python train.py --num_hidden_layers=16 --hidden_size=64 --num_key_value_heads=2 --vocab_size=8192 --norm_place="pre" --norm_eps=1e-05 --rope_theta=15700.0 --rope_fraction=1.0 --init_std_qkv=0.161 --lr_mult_down=2.0 --beta1=0.95 --schedule="wsd" --decay_fraction=0.846 --decay_shape="pow"
Each number is 128 + 24 x the weight over its row's rms, rounded and kept within 0 to 255. Layers, rows and columns count from 0. Numbers have three digits each. The size before them is the row's rms in percent of the matrix's.

# layer 10 attention output (transposed), 64x64, rms 0.105, rows 22-31, columns 0-63
111:082122092124150088150132161143138133089079141132137132083133090125137162145123124149114154110140139102122092170119126102059143100098144136121150141147153120088108116116134144120145108125089114
092:141105103151091133128167173096114160084113127103143159084119109108129159115123133126141162101126153115142115130148093123153148153104121102144163146115114140079099140163153141118190127131138142
098:119159158119162131100076109170152126141147181134162135117109100120103147117147112156150147130146075137125132117098174140106114081152118117145160160152111135165107119165142134099117132132121141
106:111107145097137057119125151150133141094119140107144127134137153103168101085109147111152104117126167145153079109139158158096150113113081116091148161123117150131111100102101127148122108117142123
122:130120117099115111129161145077126095080145132137135133105115134133076136122084128143138095127098126139112114132147083134129121114102106129173162108091108141118158144151119162115139095088187147
099:146161104142091097124101117136115165156131103121130069126102166097110149136114108135135091084106112123140129141088164093144103149114125146125165152118141127074142113139159106164122128158109146
098:149168144127174145095153112124103147145149138171101085152109110132141141121129095125080111114095131143124202113134143185128159133161130115118123098126106147139168139149107120125110124104132127
094:105103112136124101108141127131156087097133136121116132136127087159138136165111091139112142112155137096107155120111158110113118117116158176090096168124174118146129162127094127170068150122110124
103:119109108187126114119143137097140164119155107124097110128148173109094097147121102129113150122174138103150140171153123118178152151127136109101158132125099135082111149127115155122145135105183135
101:099136098139126148130099134140094120184094124131153124110104138129170141162141138086120144100137148102096151147146158114108138155161131121136113165119104123177095130169152144162162165127136094
# layer 10 attention value, 64x64, rms 0.132, rows 23-31, columns 0-63
098:108127139141126089144145137143108097132130100136108092141156165172111099145092139138114184163112176121121132115105134156109128128103123160107139147116159159148177145143150156136127121072115098
103:104108108109122140158128100111127175124101089125163153162169152083153151100093172121120069110112123127151128143121157108139135116095170104134120119131126105145129105138104104108102092156123126
112:144145147138133153131142113159155129128128158135151094131105077116168127138114130138060123166116123100130137158174088123114132158108177135180087120130120128123128127135165157142145113109090112
121:139122061125163100111145120138100139109151127105165084136118116156126088124141097103089169162123141109150124143131150158169115152109107158121123121123113104127167127111132110130105161094111082
110:149142128160111108093137153128144151104131104160126171123154109158141170140126154107137127097115111099117156149138108113134141113133159103160111117158134150108133135123108128158110194061101167
099:138109126127130116110097140123125139143132172161172144132119142108125100090123125120161096139168137125172116135064160096154096160146161133140093102128120144133064125134109123145127130083148116
106:129128124129113141152078103116130126148134102175133135119160147100125134096184140123118120096123121156129141161122114115106155111164119123116145096120051098069124118112175130107147119131151137
101:122149090140113114091103119154094119074140089134126140095072134153128114133081119134112138154107161137133157118084091157108098131170141129112129115125148127129147107156114119130162122095082126
104:146143151171122088129129134143104116129114117115112130151146094165098151135123167181176141116083139141156104118107113096138110126100128109096126099112151106123109104126146132110150067126145176
# layer 10 attention query, 64x64, rms 0.157, rows 32-43, columns 0-63
088:112132140156119146127130122145127169140165189155157090107146108140147118105107114143120203126121136142132080136134114104144162147154151134131099122120125096149128139160116120062139123105116103
081:145115095125110111130130126141105165160135169121151141125087174134129141081137131147125127089178102084094126104094146110145131110120096120123110138139117134090113116149082133110139189142156117
097:144111130119144084162069135173177146115110120142142138127142106111156128129131127137095099119153135141136100157102157114119136104084105098143196125143155115097122166134120116136092143097115135
105:110119080136141164125128135136116122127139136129137094125122138146100142179154110094177143107135125123159131149133097135112108160118153163099097127162095072160129114096139109104107120194136134
108:103107095126123091118120124097131099145120125139152161144139173090139110110132116127158092086117096125134108135108162127126160093098116136116138172188097133141158101116092092128110167123099123
096:099142148100117095110159110146096123133118133120155092140151164107131117124144113134099129101103117173120095135124097136186129120077075084168155166120107144101137125149134134115088129119127122
105:150138095107130089121128161138107182116124109134132146150106129121132133134155124134165134142150107124134135081096129126167106112117091110120122142151159134107129142124141157119071176089200141
113:115171118145137075103142157122115138097173130164132106129116153184112121153154127155138127135138146148135116118108111081141150108091165166161130092126111114135133108113118144114069111116094132
096:084131138104140140125128139103107100145111094164147142103139130100114093116151112169127136076118114143115135129115157122171127093135097097156097145116128124139112099126121078162090137108090182
116:143099116178150129139085122159129122188118140142095139115094163114107131106098120130105116111113077120104112143114118140164178129142125111151134150149132117158137135155118105163163153118111178
115:125156089132142136082123145126157121141131139130091128178150122124117099143149125116169151170166125088143103121119090155094124147160126139082150101120146106130117090083147136143144135148159090
104:101118139120126144103149124112147126124159146127098142116128119112170112123147107125126117075098128130098131153141089158138082138111091145118134156167125112128117167117133131161174142128095211
# layer 10 attention key, 64x64, rms 0.167, rows 32-43, columns 0-63
094:139121162112194128115156127125143113161105111122102128119118126121140134144105118129113147151116151110121140099130115191109102156121095118099166107113094113108131061102134149079134085121151133
091:126113124162129167117127170098156191130117134131158118097137132151107148117135154176133110120106098115133141160105156104116104100152166134092145140183149121098159159122140103118109128143119091
096:121114166156124127171147100135130131158136122097122090115109143112157124112092197183142174084119130147128116128101148135168153090131137107120116152138136140149104141157159128117108145120094106
105:145130134152092172065186114143122143130166083132129146160140152105139119100089134098139137148104112137147127142134115169080089111110117139129122144169121136142142136108105121112130152126093159
128:152148123152121131144111133107099139117101128144180124088148149112124179094106120148113140121115139166117127113140134113157149109099138113158161192126109069160113139172145105127151127098120159
095:126156126118111073153107126141158145138135163150143107144113163142139146135162085146134112096095111137099142111122113107120129109119091156100095138141086123123142078143127132112102196117104091
104:106144128151128127093137126082094104114154097129120171133131161140124104118155068088132109125112132150136131141102112121120109103128127177105082115131109143118156114111136114078061144137129104
113:098127128112124113112095122101174120105184144119155101096136171106111172126159128136075111119100125180134108133114139156142123107162106124135132159173098130093171130139150123128137112131107136
101:093085166107150159118133138198148138086109106142093153120145126135119129125113115154091135127141144124130082132140089117136110114086127113129154107134115124092093134121129156066106098143123133
100:168161150121104091116137176111108137118125113107147100133109133111102135150139156106113063136102108129123124076113140146134118155136126135150168148106136130105163113121087096165128179098114109
105:092167123167092112133162134126078130126104118127134144126138150125130116126121144142160123109127084145080086097129106122149135113167150145177120157120133144143142160118110129157110163068162129
093:110143150098166107126124147138110132156110123125150121137129106120126131076141132093101181100106129154114075160093168129102130126137096182155143109129141132148131092103128125140122148090127073